Weights of a small GPT-style language model, trained from scratch on English Wikipedia: RMSNorm after each block, a variant of Muon for these matrices.
Each number is 200 + 40 x the weight over its row's rms, rounded and kept within 0 to 999. Layers, rows and columns count from 0. The size before them is the row's rms in percent of the matrix's.

# layer 2 attention value, 256x128, rms 0.367, rows 36-63, columns 0-63
062,199,188,201,131,205,237,322,255,190,234,194,250,154,170,186,190,176,153,189,131,186,201,165,269,95,196,212,236,248,172,209,211,192,186,244,201,203,277,218,183,201,210,261,188,235,180,209,257,176,218,180,224,130,210,212,179,195,162,187,138,222,249,193,161
078,175,218,184,170,184,203,159,284,258,245,205,220,93,196,200,200,250,213,273,151,195,142,221,174,225,135,277,181,207,283,203,206,255,173,171,178,191,233,252,190,197,172,210,178,266,218,149,223,206,137,217,124,217,202,244,206,181,222,225,115,185,158,217,267
066,161,245,260,227,180,249,153,204,189,255,242,226,114,310,188,131,251,255,240,206,201,198,199,170,175,183,209,279,227,208,192,229,209,127,182,195,219,153,215,108,275,212,184,133,206,252,159,288,208,203,157,115,158,163,201,257,198,219,211,232,137,184,227,250
060,220,209,183,226,253,198,187,164,161,139,223,147,276,245,231,170,173,206,137,251,205,250,229,164,232,230,121,147,254,121,212,179,253,232,237,263,182,114,189,248,209,193,174,241,168,187,184,149,252,240,203,151,156,184,188,248,212,204,220,255,219,173,162,204
064,165,230,141,165,204,200,165,244,149,278,173,193,214,101,178,226,175,151,227,121,123,188,148,236,55,171,228,170,236,174,175,149,218,179,199,229,226,242,170,226,170,140,251,280,237,173,228,230,150,135,196,165,128,239,180,175,202,167,259,139,176,188,167,224
050,266,187,241,197,193,191,238,216,251,223,221,315,207,208,233,126,191,175,184,266,186,219,163,238,165,191,254,251,183,204,209,102,200,201,155,218,218,218,157,221,249,174,158,205,156,157,202,196,190,164,215,224,123,254,182,186,211,193,201,225,235,253,192,211
067,231,221,180,213,208,188,305,245,303,184,202,239,191,231,184,203,253,234,207,160,201,204,111,194,161,218,237,256,234,211,263,213,164,199,186,168,147,174,174,192,228,188,246,149,141,194,212,217,217,219,152,181,127,174,237,206,204,162,153,170,206,155,185,135
088,211,151,206,217,292,155,224,156,228,250,194,169,280,134,221,226,245,147,118,270,162,209,238,173,190,210,205,198,186,182,175,184,253,236,280,159,260,213,186,181,161,214,233,259,184,195,233,178,188,260,151,200,207,194,164,193,213,244,203,287,187,161,183,211
080,214,168,264,154,222,200,224,193,177,241,237,282,179,188,207,215,202,228,156,157,206,167,196,244,159,274,226,243,221,242,176,148,210,199,301,212,261,164,284,173,287,227,241,201,253,182,256,191,187,263,211,205,149,132,202,135,243,210,207,215,222,210,192,133
060,151,172,226,196,206,203,174,187,190,160,148,204,238,184,268,185,168,199,145,145,232,212,177,233,176,184,228,177,280,99,229,151,267,214,200,160,225,244,250,193,245,240,249,200,229,226,211,156,223,166,205,193,213,199,262,261,189,200,138,175,227,175,188,210
078,174,187,229,209,225,145,211,76,187,184,197,267,247,202,202,172,194,168,182,267,155,261,260,234,124,254,179,196,200,198,177,184,223,257,235,186,163,276,184,234,162,214,165,202,212,193,171,172,225,225,187,259,279,225,133,188,264,199,146,283,271,217,186,219
073,226,173,232,204,190,198,244,202,168,214,196,128,218,162,260,160,197,148,107,241,158,209,233,239,128,191,150,184,157,152,231,191,217,243,220,211,182,232,218,199,197,213,201,217,207,185,202,181,182,217,217,315,236,226,123,161,253,177,141,285,201,256,199,271
073,157,237,189,185,174,222,221,196,149,208,221,204,207,231,164,189,197,226,240,127,197,174,207,219,164,236,211,216,231,189,208,190,189,179,154,214,180,99,191,173,276,218,190,185,209,240,177,208,177,113,245,62,106,213,227,242,188,199,178,166,237,254,200,226
072,267,240,170,185,200,230,248,247,258,204,187,245,205,166,173,192,172,205,240,208,203,194,166,240,179,231,247,160,187,239,254,187,194,171,196,233,223,230,207,252,202,131,248,227,194,176,178,182,188,249,197,198,69,203,200,98,238,130,271,237,232,204,169,106
067,202,130,228,234,272,201,211,164,150,192,193,224,285,172,212,241,147,128,222,240,175,212,196,240,209,244,144,151,217,168,192,245,209,212,214,191,224,160,168,227,141,197,173,203,226,197,169,171,246,195,186,320,173,233,150,147,199,178,250,266,194,259,213,148
066,210,250,193,130,157,251,214,188,139,145,210,203,114,241,229,215,140,217,203,193,255,225,189,203,216,86,227,224,171,160,184,219,180,168,192,228,237,161,220,201,228,176,221,180,244,217,247,246,159,167,170,226,224,268,105,212,191,155,227,225,143,169,243,215
091,155,235,147,165,191,249,186,223,150,215,215,161,185,245,219,236,220,212,275,121,229,227,173,155,238,176,184,204,211,141,223,181,203,179,97,228,204,111,181,176,203,211,172,121,207,196,176,228,231,102,233,85,193,206,229,200,199,144,197,179,217,215,206,245
065,195,249,150,168,170,216,92,207,229,119,185,172,218,228,227,254,174,229,242,94,218,255,144,129,243,207,231,209,214,116,193,203,219,167,160,219,165,237,180,226,224,202,181,177,207,174,178,231,187,109,217,253,262,214,216,259,167,210,198,114,202,237,205,258
081,150,213,232,203,159,178,176,192,153,301,233,235,138,170,208,203,228,238,223,103,234,139,246,221,150,206,211,247,265,253,180,261,157,156,198,152,196,195,232,164,241,207,242,174,216,262,212,202,200,177,240,206,136,138,249,203,187,236,201,161,159,199,192,156
056,174,197,176,195,217,154,139,136,144,207,203,250,260,235,178,159,180,220,225,181,200,183,212,169,251,212,131,154,217,236,209,195,199,186,201,272,223,91,213,173,173,245,180,202,177,206,193,179,252,152,211,215,189,195,211,183,201,198,242,236,205,182,170,85
061,132,206,208,204,245,216,140,150,250,210,206,169,230,233,245,200,178,246,178,211,191,285,212,196,284,252,264,169,202,56,188,221,285,210,254,178,167,186,252,194,186,222,243,195,254,199,224,219,167,172,214,215,309,224,171,116,260,203,196,276,253,170,198,156
067,163,170,207,137,150,219,211,208,210,186,184,240,178,175,188,211,189,173,253,188,260,158,162,197,147,141,208,224,238,200,182,163,197,217,137,171,242,244,194,152,304,243,245,190,207,171,191,213,180,151,216,156,254,173,234,235,174,177,134,168,217,258,247,289
065,212,172,189,201,243,159,227,252,230,154,152,154,313,143,196,210,176,178,130,243,123,228,174,223,124,265,185,182,183,147,171,218,229,222,221,236,197,227,187,253,131,173,232,235,184,152,226,196,195,260,175,236,125,215,187,163,239,196,214,215,215,185,160,141
069,217,211,257,209,188,183,226,164,241,140,157,221,202,173,160,186,209,253,174,172,176,179,205,257,160,310,230,215,192,220,152,252,176,193,241,138,221,266,262,210,226,179,212,200,189,215,220,172,218,274,175,228,276,162,249,142,259,244,118,251,302,165,187,205
052,173,251,217,145,198,239,186,220,175,263,199,194,243,203,205,169,230,153,219,199,202,192,201,111,157,206,196,227,240,139,211,197,214,183,230,243,194,254,148,155,167,178,191,180,237,236,120,233,167,164,175,251,242,188,157,183,207,222,164,226,160,246,166,219
057,183,167,235,257,170,164,174,161,168,203,257,117,224,206,224,69,153,167,141,222,155,242,200,251,250,268,184,175,165,179,210,205,175,204,161,188,116,172,224,189,189,207,138,191,205,231,217,227,237,229,204,225,219,194,168,180,231,199,244,186,216,215,197,121
058,221,172,236,177,226,216,171,208,187,133,120,184,263,124,197,189,160,168,163,185,132,157,225,256,64,263,184,195,171,104,151,218,197,272,284,208,214,236,201,222,213,195,219,205,242,190,242,191,222,270,180,282,207,236,191,110,249,219,169,243,184,234,201,210
058,205,214,195,199,198,238,201,202,171,218,226,238,182,181,169,239,182,227,169,181,222,179,138,170,198,225,226,230,169,294,203,196,161,174,262,206,239,167,181,184,267,191,233,229,207,209,260,175,152,225,185,131,103,144,227,166,144,279,227,137,182,174,149,194
# layer 2 attention output (transposed), 256x128, rms 0.497, rows 36-63, columns 0-63
053,250,252,203,269,137,151,200,164,159,248,195,191,246,227,191,198,184,182,153,318,189,184,215,162,224,184,103,321,177,257,196,218,152,244,199,179,231,136,192,222,133,232,227,235,208,190,173,160,218,225,128,235,255,188,232,203,239,194,195,252,187,162,228,206
068,175,170,211,191,178,191,224,199,232,303,163,189,192,195,190,229,250,146,154,262,86,264,229,156,179,212,85,249,237,164,187,200,206,242,265,246,209,119,232,223,240,198,215,202,171,168,167,202,180,179,249,215,233,245,152,224,280,237,163,196,206,252,183,209
060,204,219,161,202,191,233,232,159,253,171,138,194,203,159,151,240,190,157,214,264,87,212,237,151,182,183,74,265,193,210,246,204,237,278,156,176,214,193,194,303,170,245,223,244,199,141,198,161,205,229,196,246,187,172,236,211,206,188,176,122,251,217,239,202
051,219,181,197,178,238,227,194,203,177,175,262,251,157,185,218,188,187,194,248,138,293,202,142,252,208,174,298,149,129,240,169,199,238,117,206,197,219,268,114,205,197,151,187,215,214,237,240,163,213,211,244,190,160,123,211,197,197,206,255,182,162,163,208,221
063,174,155,215,269,251,187,187,192,234,169,254,223,214,228,245,216,153,144,81,230,141,179,191,187,270,251,170,203,99,188,160,236,121,173,228,233,137,216,240,308,244,166,195,227,189,226,128,249,262,217,257,266,224,147,251,227,260,234,219,211,218,239,204,181
041,207,244,187,172,167,238,195,200,160,212,100,182,216,190,148,213,244,186,185,190,253,206,248,117,178,183,165,188,211,259,218,188,155,220,247,183,168,216,287,163,118,182,209,294,239,200,132,220,149,192,146,195,230,184,193,237,172,202,154,218,206,207,243,172
060,217,174,221,146,115,194,180,168,137,304,205,203,211,207,193,232,215,181,227,282,241,185,206,152,195,153,168,255,227,229,170,195,167,245,193,238,233,206,222,202,139,229,239,236,215,182,189,212,239,99,212,217,271,198,194,264,180,188,217,159,236,185,200,272
080,209,147,140,235,211,223,259,178,181,162,201,201,195,206,170,196,125,214,182,222,260,169,120,210,206,248,289,178,246,252,158,183,187,208,149,240,203,210,180,253,156,213,122,273,233,222,204,250,251,276,152,246,182,181,201,202,182,170,176,230,230,213,182,144
074,265,215,145,241,197,191,217,190,218,191,140,188,219,194,145,170,158,184,190,301,149,175,270,164,193,151,84,267,233,221,206,202,207,200,133,180,131,214,156,193,127,237,154,255,203,228,209,198,236,290,71,181,206,257,175,172,218,223,237,278,153,147,166,217
053,275,180,168,161,169,193,221,203,117,267,251,189,202,203,180,200,241,210,238,262,300,186,164,205,201,187,227,226,229,244,190,187,128,168,198,224,275,102,148,182,171,195,203,248,233,168,228,213,141,266,185,230,154,233,187,170,227,205,225,232,212,196,189,209
082,175,248,188,191,144,204,254,272,156,181,160,144,209,194,139,171,194,230,191,219,368,181,147,223,206,193,278,189,203,206,214,142,185,166,205,201,243,152,181,179,135,201,197,209,175,198,241,159,165,212,150,209,154,232,219,205,135,257,138,285,203,156,178,155
061,156,241,179,230,232,210,162,229,189,124,212,253,220,211,211,181,157,199,188,189,369,190,151,153,253,238,248,205,192,213,151,189,181,188,229,218,257,203,163,229,167,175,179,191,204,221,209,183,125,236,128,175,178,187,204,175,128,184,207,240,147,206,197,137
062,234,182,220,176,230,189,137,151,252,229,200,220,143,198,247,199,238,172,150,214,100,206,265,197,193,79,90,209,190,179,244,198,200,179,170,217,202,232,253,187,202,169,230,134,247,120,231,201,184,170,217,222,225,134,212,173,263,217,274,133,187,161,209,237
060,158,270,270,210,208,197,190,209,182,182,213,247,248,243,253,241,208,148,162,159,118,142,229,151,219,122,223,163,135,148,170,241,120,242,195,222,126,262,181,267,189,177,169,189,197,261,135,249,200,147,280,206,264,181,201,230,163,190,237,191,185,297,213,222
062,214,196,228,186,222,183,217,214,202,18,196,171,219,209,207,182,212,219,213,128,194,203,194,236,262,188,377,133,183,181,203,211,138,207,198,230,233,251,154,224,166,199,197,160,198,219,248,182,206,255,240,167,232,187,192,193,193,166,157,204,237,134,232,224
057,247,183,211,221,246,164,160,243,244,264,201,213,220,148,174,229,206,221,190,139,151,129,246,209,185,209,194,160,196,280,222,248,206,180,209,201,147,211,173,156,266,168,204,175,186,134,185,211,186,227,213,177,174,233,258,101,186,217,235,200,216,181,181,192
080,208,178,224,213,175,212,202,190,267,193,203,262,156,178,225,218,227,156,144,205,159,213,255,146,193,169,144,205,194,245,204,207,200,202,237,250,166,273,207,170,231,179,227,219,217,164,157,185,170,163,294,179,173,163,201,218,218,188,232,124,162,170,196,263
059,148,202,256,171,202,181,205,229,194,249,257,175,172,180,202,172,242,167,196,264,195,191,224,185,197,171,261,154,166,209,209,181,159,209,214,250,276,174,256,137,234,189,274,136,192,206,151,211,170,132,283,141,237,207,192,169,187,212,172,140,257,181,180,208
083,278,181,164,213,259,164,245,132,227,142,220,190,161,198,175,157,161,163,167,308,45,195,228,185,215,197,89,238,186,163,202,190,230,191,182,191,227,116,190,226,189,212,186,190,251,206,233,204,194,241,165,234,208,191,192,198,238,202,194,202,227,225,204,217
054,290,144,181,228,254,192,273,154,190,105,205,166,98,199,247,177,163,219,189,261,209,200,183,244,198,214,230,232,191,191,231,182,164,191,157,182,231,208,181,244,192,245,170,219,217,179,213,168,229,250,171,193,187,188,197,218,216,157,240,173,188,156,246,258
056,216,218,188,190,211,231,257,246,191,134,79,157,212,199,152,182,191,186,284,236,277,148,197,177,163,244,325,140,204,273,197,149,141,163,152,211,266,239,165,165,176,192,187,206,166,199,145,201,176,216,208,203,169,257,183,192,188,228,195,248,230,169,136,225
065,233,182,208,293,122,210,172,146,113,331,173,205,190,199,202,241,225,255,181,257,189,169,234,176,210,202,121,305,219,243,197,199,239,242,234,248,167,155,260,188,175,256,228,184,189,121,152,211,186,230,147,195,145,198,225,163,217,175,250,184,204,168,240,176
052,176,184,176,251,206,200,184,189,207,148,164,194,235,255,248,245,180,180,259,148,330,178,141,236,242,207,351,128,161,200,204,192,122,168,193,181,153,230,151,227,219,175,182,190,177,261,143,185,209,143,181,231,278,237,242,213,219,216,228,244,215,203,178,154
068,189,257,127,194,165,159,196,230,141,237,184,113,265,245,157,226,240,210,213,218,279,139,222,186,177,78,236,237,297,171,239,205,180,196,175,176,189,162,147,185,159,263,219,229,199,183,239,210,175,206,145,220,163,289,186,173,119,237,183,243,185,205,167,156
050,182,222,197,225,198,218,307,123,235,125,216,174,161,196,262,216,188,170,150,245,159,197,152,139,191,197,185,223,164,245,189,199,91,215,138,177,320,161,269,234,200,207,180,175,190,218,174,223,179,190,224,207,191,213,233,233,171,170,170,134,253,234,228,154
056,188,228,229,185,223,213,162,279,205,106,139,179,188,242,105,219,193,195,313,185,288,218,177,230,176,192,243,213,194,199,256,169,244,216,197,129,254,245,171,161,237,160,203,190,172,208,225,187,170,230,178,226,136,218,170,199,230,162,196,230,213,190,192,204
047,174,230,146,282,218,177,175,203,149,134,172,134,223,267,172,194,210,226,204,181,313,160,181,220,297,194,321,169,154,209,183,179,171,130,121,179,212,207,145,244,144,250,211,196,177,187,172,214,152,211,157,205,252,211,222,164,133,199,218,244,240,201,226,120
051,247,150,202,169,187,154,194,204,248,236,261,171,175,184,270,175,199,205,167,184,116,226,211,216,196,175,86,264,274,125,219,228,205,163,139,187,165,202,268,135,228,209,212,204,200,212,217,230,265,203,225,249,247,188,173,210,281,182,190,154,176,221,173,205
# layer 2 attention query, 256x128, rms 0.366, rows 64-90, columns 0-63
083,174,198,208,174,99,212,181,212,154,227,201,192,159,197,230,195,193,202,241,187,260,139,136,195,220,250,207,205,234,263,162,178,241,221,153,197,224,124,169,167,189,226,196,180,219,225,222,168,223,267,234,288,234,196,100,158,223,208,198,124,196,174,271,226
080,212,186,225,232,214,173,195,182,202,158,183,171,221,285,243,219,233,297,147,244,164,197,227,237,163,203,202,185,230,160,194,248,190,176,220,214,226,242,221,192,296,206,235,221,161,223,149,215,160,166,175,183,166,138,230,206,176,186,202,192,215,194,186,236
081,179,223,229,241,214,227,234,221,203,182,203,232,195,116,169,227,238,267,181,180,143,274,178,262,185,164,205,231,188,241,202,191,227,123,203,143,153,136,240,209,193,226,192,222,232,212,114,220,198,163,121,201,166,173,198,129,334,192,211,136,236,158,240,237
052,188,232,197,191,288,199,169,192,217,157,213,157,178,140,163,264,214,202,191,143,187,193,221,192,257,116,161,240,241,167,111,236,155,197,195,214,170,187,154,203,192,217,231,193,167,194,79,185,224,201,135,230,208,227,232,170,131,232,301,204,202,210,119,175
091,196,248,131,204,182,201,217,218,230,216,235,174,281,210,168,246,171,232,192,213,233,124,192,170,263,124,254,183,135,233,183,173,166,173,186,210,202,222,225,133,198,152,136,252,163,186,197,164,188,182,235,144,243,155,180,170,158,158,203,219,157,153,231,240
065,232,194,255,214,191,190,229,166,244,248,234,196,212,192,184,163,214,157,196,244,219,104,160,153,244,203,162,225,238,167,130,164,230,233,204,232,186,68,222,224,238,176,269,220,191,160,183,151,186,218,251,251,290,162,188,184,232,233,196,195,154,191,221,268
086,244,215,240,177,232,239,205,195,165,157,200,206,183,188,213,196,194,170,250,181,178,221,185,222,156,206,109,205,275,225,160,149,218,147,257,62,203,222,143,232,153,187,177,204,227,156,201,157,211,207,214,224,198,221,189,165,240,151,152,165,215,195,172,151
084,102,243,228,220,184,196,270,179,222,141,236,211,208,252,194,170,216,207,188,183,289,159,208,175,280,160,183,201,167,238,186,138,253,200,238,210,156,183,180,195,127,199,154,137,213,215,177,249,205,292,210,147,285,126,205,183,204,272,206,201,174,218,207,225
081,249,220,182,96,229,261,115,214,183,155,231,247,217,179,213,249,261,144,196,255,238,239,207,239,236,97,198,234,176,230,225,231,228,184,215,185,177,148,158,191,196,242,161,238,188,193,148,185,238,271,235,152,198,137,194,228,170,181,215,196,250,214,199,238
084,209,215,158,165,162,201,185,233,185,207,194,167,174,283,245,174,191,171,195,229,262,155,185,106,258,137,191,177,156,177,168,193,241,183,200,294,163,161,197,202,180,226,181,187,230,252,173,160,175,202,162,210,259,106,125,197,184,192,261,196,143,261,212,215
090,178,275,174,262,196,133,182,148,200,191,213,184,219,245,298,230,226,209,207,179,249,222,154,246,173,208,138,173,198,280,241,220,197,143,153,234,246,180,164,249,171,213,147,156,186,214,163,125,120,230,145,212,136,186,156,257,257,198,161,155,170,217,143,257
102,156,291,134,194,193,178,212,205,239,263,192,201,203,180,177,198,193,201,205,178,204,103,217,134,262,199,251,248,122,165,197,172,208,211,200,296,235,140,202,236,187,179,175,163,227,210,247,220,171,212,203,145,240,193,135,226,167,213,210,222,101,119,159,236
090,219,212,193,164,178,215,215,233,180,236,213,219,198,212,209,118,132,179,201,174,242,244,214,170,242,199,223,248,260,184,220,205,178,234,174,213,251,244,182,216,295,215,166,218,200,263,206,180,184,177,227,214,175,243,168,215,202,220,172,180,235,208,160,225
096,152,241,180,153,163,220,175,160,214,211,216,191,213,242,252,182,227,175,202,234,261,204,189,164,286,214,212,178,239,196,195,195,214,258,257,216,175,140,188,172,222,244,196,174,268,231,258,200,228,168,293,163,203,173,126,198,229,212,201,173,221,201,225,210
099,189,226,102,126,256,187,240,203,175,282,206,199,181,222,119,99,168,230,238,182,184,215,151,214,202,228,240,174,170,168,195,162,203,201,239,230,238,141,206,213,230,242,173,220,188,233,155,168,169,143,172,234,247,199,218,151,156,228,252,242,167,208,150,248
071,188,194,244,182,195,244,185,188,238,222,153,259,259,146,171,193,131,239,162,211,195,194,177,234,170,191,229,180,159,268,205,161,201,150,274,163,242,182,202,206,178,231,278,205,129,188,210,201,215,223,148,234,185,253,274,145,211,158,129,193,207,161,231,187
087,191,150,255,293,159,191,161,144,163,145,216,197,256,229,186,241,217,186,180,165,173,190,239,137,218,149,149,151,221,216,243,331,210,179,277,141,209,171,168,144,197,212,191,143,183,187,207,167,208,151,143,147,189,306,201,247,155,238,233,229,210,237,173,155
095,210,240,243,195,228,234,244,171,125,201,224,212,220,109,196,261,224,214,218,124,136,231,226,244,200,177,178,209,191,197,217,205,229,208,150,136,198,223,215,217,249,152,243,232,186,205,186,128,211,183,178,199,145,250,197,164,206,260,171,193,208,191,194,134
097,203,159,181,231,180,136,176,124,204,155,206,178,214,265,205,166,246,151,182,226,204,294,222,157,168,275,183,197,221,159,146,186,213,224,209,274,275,124,253,232,185,274,248,138,227,223,265,187,170,184,200,179,259,183,219,243,205,210,254,131,206,215,200,201
092,256,231,133,153,252,159,228,233,194,173,270,237,231,185,238,252,179,214,212,199,199,240,177,220,155,241,192,158,216,268,201,163,226,184,164,177,270,161,202,224,127,117,191,180,161,212,128,166,129,214,168,249,294,240,227,178,203,140,176,214,212,199,182,144
091,210,192,149,165,177,83,224,288,162,211,216,143,201,268,326,140,132,226,223,138,194,148,128,233,234,226,183,180,174,177,219,169,186,163,178,201,237,208,223,184,223,185,233,154,208,255,176,275,141,233,167,245,299,201,190,317,219,180,121,148,216,246,147,271
098,265,248,217,141,193,206,199,156,204,118,175,224,187,159,201,237,224,203,207,257,156,201,199,150,220,206,188,168,156,176,230,102,215,213,248,183,176,178,248,189,222,211,188,219,232,176,222,209,236,174,263,206,261,201,180,126,239,196,212,192,223,229,195,152
087,252,197,145,228,237,194,200,248,249,194,199,174,188,154,118,152,209,247,212,199,146,211,269,142,314,186,191,207,203,208,255,229,138,205,196,192,179,146,179,174,232,222,231,222,187,210,206,176,249,214,231,237,206,152,184,197,237,225,253,218,228,222,251,170
102,159,239,189,175,211,139,247,221,286,203,233,195,240,104,184,133,200,207,171,198,183,203,146,211,216,258,177,151,228,203,154,191,203,266,237,189,178,193,187,247,148,210,174,201,221,204,158,189,242,184,143,155,148,218,266,169,158,215,223,154,187,129,225,195
071,148,207,204,158,229,183,204,231,190,225,184,249,300,256,252,200,121,243,220,208,233,196,207,255,236,263,168,235,210,181,218,175,211,199,202,198,246,265,217,223,231,260,248,209,214,165,158,202,200,224,204,124,161,210,180,253,194,204,179,156,240,227,175,223
102,205,229,220,199,176,190,202,160,238,157,226,211,172,148,221,221,236,161,188,249,189,164,215,146,176,213,146,158,250,250,220,186,132,202,217,182,197,113,218,222,268,263,233,198,244,164,241,200,178,190,245,216,206,221,213,122,242,145,182,242,226,210,177,125
080,183,230,185,258,211,257,217,173,227,240,139,209,244,166,162,171,177,191,145,192,229,107,232,171,175,200,224,142,222,155,213,191,185,220,258,167,154,178,267,216,185,207,179,230,186,165,219,251,194,238,187,291,153,230,281,132,163,183,202,90,173,229,176,247
# layer 2 attention key, 256x128, rms 0.338, rows 64-89, columns 0-63
047,205,212,234,147,228,178,174,179,195,261,174,239,138,201,132,238,175,226,206,213,192,240,233,213,211,242,153,212,164,173,244,174,258,177,175,197,227,163,171,166,179,205,214,196,167,104,193,184,161,207,231,238,154,226,205,217,183,229,187,249,221,172,240,218
087,203,209,182,122,175,226,177,191,216,213,169,183,215,214,118,122,234,186,174,225,210,200,158,182,227,215,187,240,115,117,255,167,153,231,162,177,249,237,157,182,166,170,175,245,146,85,203,186,174,179,199,194,185,205,252,235,155,170,175,224,198,240,261,215
064,261,211,256,178,225,221,138,168,208,268,138,127,236,275,168,175,208,170,265,257,205,167,160,141,278,226,183,239,137,232,216,215,208,199,171,285,232,228,132,150,141,194,179,231,202,170,204,243,188,214,241,142,177,210,198,270,109,190,143,190,184,183,261,251
051,105,232,135,227,247,224,230,179,117,141,197,200,205,287,207,205,199,282,243,235,209,184,216,225,223,231,278,178,219,163,156,110,201,195,199,219,272,191,240,173,191,174,168,161,226,222,216,269,215,192,200,240,256,163,124,213,244,159,140,170,264,203,171,220
069,186,127,226,182,228,229,245,211,153,165,168,218,225,201,220,202,213,242,144,182,221,217,175,178,184,139,170,234,265,255,159,167,226,267,212,152,184,230,173,187,144,210,180,142,222,183,177,286,198,193,123,161,186,208,164,188,244,208,159,191,151,173,237,190
084,165,176,206,171,178,239,263,239,142,155,176,160,247,210,221,233,197,233,236,206,144,183,203,211,295,203,175,221,193,242,217,148,167,188,147,132,215,152,170,105,106,257,161,177,181,199,187,271,195,192,185,176,249,168,242,284,219,252,140,139,218,184,185,228
090,270,276,144,189,178,168,188,171,228,188,156,208,205,211,210,202,232,229,164,234,156,150,183,135,170,169,206,213,180,203,138,209,209,179,199,252,215,176,206,213,189,230,225,196,171,220,184,119,224,212,206,237,187,200,75,181,196,224,259,182,101,169,260,196
055,246,191,238,209,191,217,216,128,168,224,242,210,131,143,214,208,161,149,214,196,273,253,178,199,152,220,193,213,185,159,230,217,209,164,199,194,287,223,142,120,218,224,275,202,151,166,236,201,217,191,175,171,135,187,148,204,242,215,168,149,174,180,206,175
070,281,164,206,253,322,238,223,186,208,233,181,214,153,196,243,209,148,145,178,150,181,230,210,170,172,217,191,161,231,208,190,211,242,197,164,153,223,226,266,199,197,271,252,188,229,164,295,187,246,192,155,222,124,160,223,175,207,194,215,120,159,174,220,212
094,170,167,220,172,216,216,184,169,174,214,193,160,227,229,210,160,185,248,202,235,208,177,225,287,127,167,211,199,169,221,215,169,102,230,224,138,168,314,236,152,227,170,163,187,201,192,181,257,213,179,189,197,210,184,221,190,238,293,139,252,224,226,128,264
072,188,202,240,137,205,260,241,171,190,242,175,177,261,175,168,193,191,126,178,255,179,237,186,220,212,211,182,174,180,205,266,148,196,187,216,245,234,198,167,187,227,207,217,231,138,162,225,253,146,220,265,118,124,120,255,235,239,209,168,167,203,170,164,190
092,198,183,241,156,173,221,220,231,179,189,258,164,185,169,221,270,142,212,165,215,166,145,210,275,240,134,204,171,209,256,241,225,91,184,208,198,147,175,198,150,254,216,152,204,182,239,177,218,202,243,229,178,132,268,272,174,167,257,196,207,262,212,152,197
091,209,196,197,178,258,220,274,179,200,200,96,223,234,147,178,179,198,78,198,236,196,275,209,140,191,193,220,142,244,198,200,183,244,222,214,150,149,163,186,208,184,209,239,188,233,144,252,128,228,192,158,168,248,141,168,191,162,179,196,162,135,228,213,231
095,219,208,196,216,228,187,199,169,218,203,288,203,166,163,137,242,159,230,165,203,257,114,182,245,188,109,211,173,202,169,236,181,179,154,169,168,122,270,248,160,223,155,183,203,204,178,177,238,207,246,170,189,188,172,243,134,179,206,169,205,197,215,186,182
089,262,153,217,212,191,260,280,220,244,150,250,198,228,152,155,290,193,215,171,189,164,171,272,153,185,183,160,222,213,237,220,257,210,248,166,135,183,150,201,236,167,144,236,183,177,192,232,167,149,183,199,282,199,183,188,167,246,180,233,133,220,188,228,106
105,217,223,176,199,194,262,210,179,192,203,195,225,175,189,158,98,175,167,161,172,176,277,205,240,95,256,224,209,229,210,273,237,194,175,237,209,193,203,235,200,206,212,210,198,248,213,265,187,235,139,186,246,121,254,295,153,174,262,202,236,214,220,156,210
086,218,194,180,180,221,204,213,189,172,243,212,207,150,230,221,223,176,254,197,137,121,250,179,182,213,281,214,258,162,228,207,234,245,199,130,263,235,187,125,197,111,174,194,194,228,211,248,194,183,199,147,264,319,161,97,181,250,113,206,160,175,121,184,190
103,154,163,181,191,117,216,212,184,254,118,194,209,233,209,200,262,262,229,167,272,168,163,240,191,166,109,183,150,190,260,132,173,179,154,266,141,240,173,185,153,256,206,172,210,216,248,181,230,145,134,208,116,222,190,179,161,220,178,196,185,229,198,182,209
084,124,254,173,251,240,183,153,132,162,199,304,198,225,275,184,98,253,258,136,160,226,197,210,255,239,214,162,294,199,219,153,209,193,121,208,238,159,193,185,183,216,159,242,111,177,253,212,155,187,176,205,191,158,208,224,165,185,155,236,226,226,149,177,214
097,178,192,239,219,227,229,223,227,179,179,277,212,167,111,174,155,157,167,235,154,163,206,212,212,102,254,225,222,244,212,247,236,214,227,224,249,219,130,231,246,250,154,205,204,162,205,247,228,165,218,201,225,200,240,228,186,262,240,252,235,205,168,78,133
091,223,206,209,221,233,232,194,201,214,176,228,145,126,182,107,232,199,196,129,152,234,178,187,210,208,183,277,140,218,184,201,191,200,143,232,215,177,292,191,233,282,155,221,250,243,236,223,242,173,221,239,183,207,231,167,175,212,184,225,269,172,223,185,161
101,272,185,235,245,178,133,124,261,132,218,249,229,130,131,341,203,217,287,187,201,196,185,172,164,165,251,231,206,130,340,190,250,219,197,183,204,251,194,207,211,168,222,241,209,183,189,150,197,179,197,159,249,246,192,194,249,242,185,218,235,245,175,234,101
053,152,158,206,177,145,190,215,195,195,250,182,265,224,197,237,209,201,160,289,245,207,207,236,172,192,167,201,196,269,197,203,165,309,255,235,137,203,182,274,254,223,149,191,188,229,250,213,152,257,149,195,236,196,208,230,232,165,170,183,184,247,220,270,275
107,173,290,203,219,196,191,230,190,149,272,129,194,241,210,174,203,175,119,217,247,199,257,244,236,213,248,187,204,239,204,213,226,252,202,160,203,213,256,214,193,239,198,164,209,200,214,216,138,198,126,208,261,167,186,264,226,222,216,204,183,206,186,184,284
066,250,186,207,251,257,202,244,185,169,223,268,130,265,134,212,264,199,198,155,163,210,141,173,235,211,210,167,168,183,246,165,181,223,117,160,171,150,275,171,190,219,137,200,258,191,187,192,282,145,234,231,125,204,166,231,258,196,205,163,229,174,216,190,158
094,233,208,154,247,144,171,224,247,204,255,165,221,118,123,204,253,187,182,198,192,155,242,166,147,161,265,207,180,179,261,223,234,233,253,161,250,286,182,175,176,176,262,211,210,172,115,177,202,120,215,157,207,275,172,223,139,190,174,226,173,169,206,149,183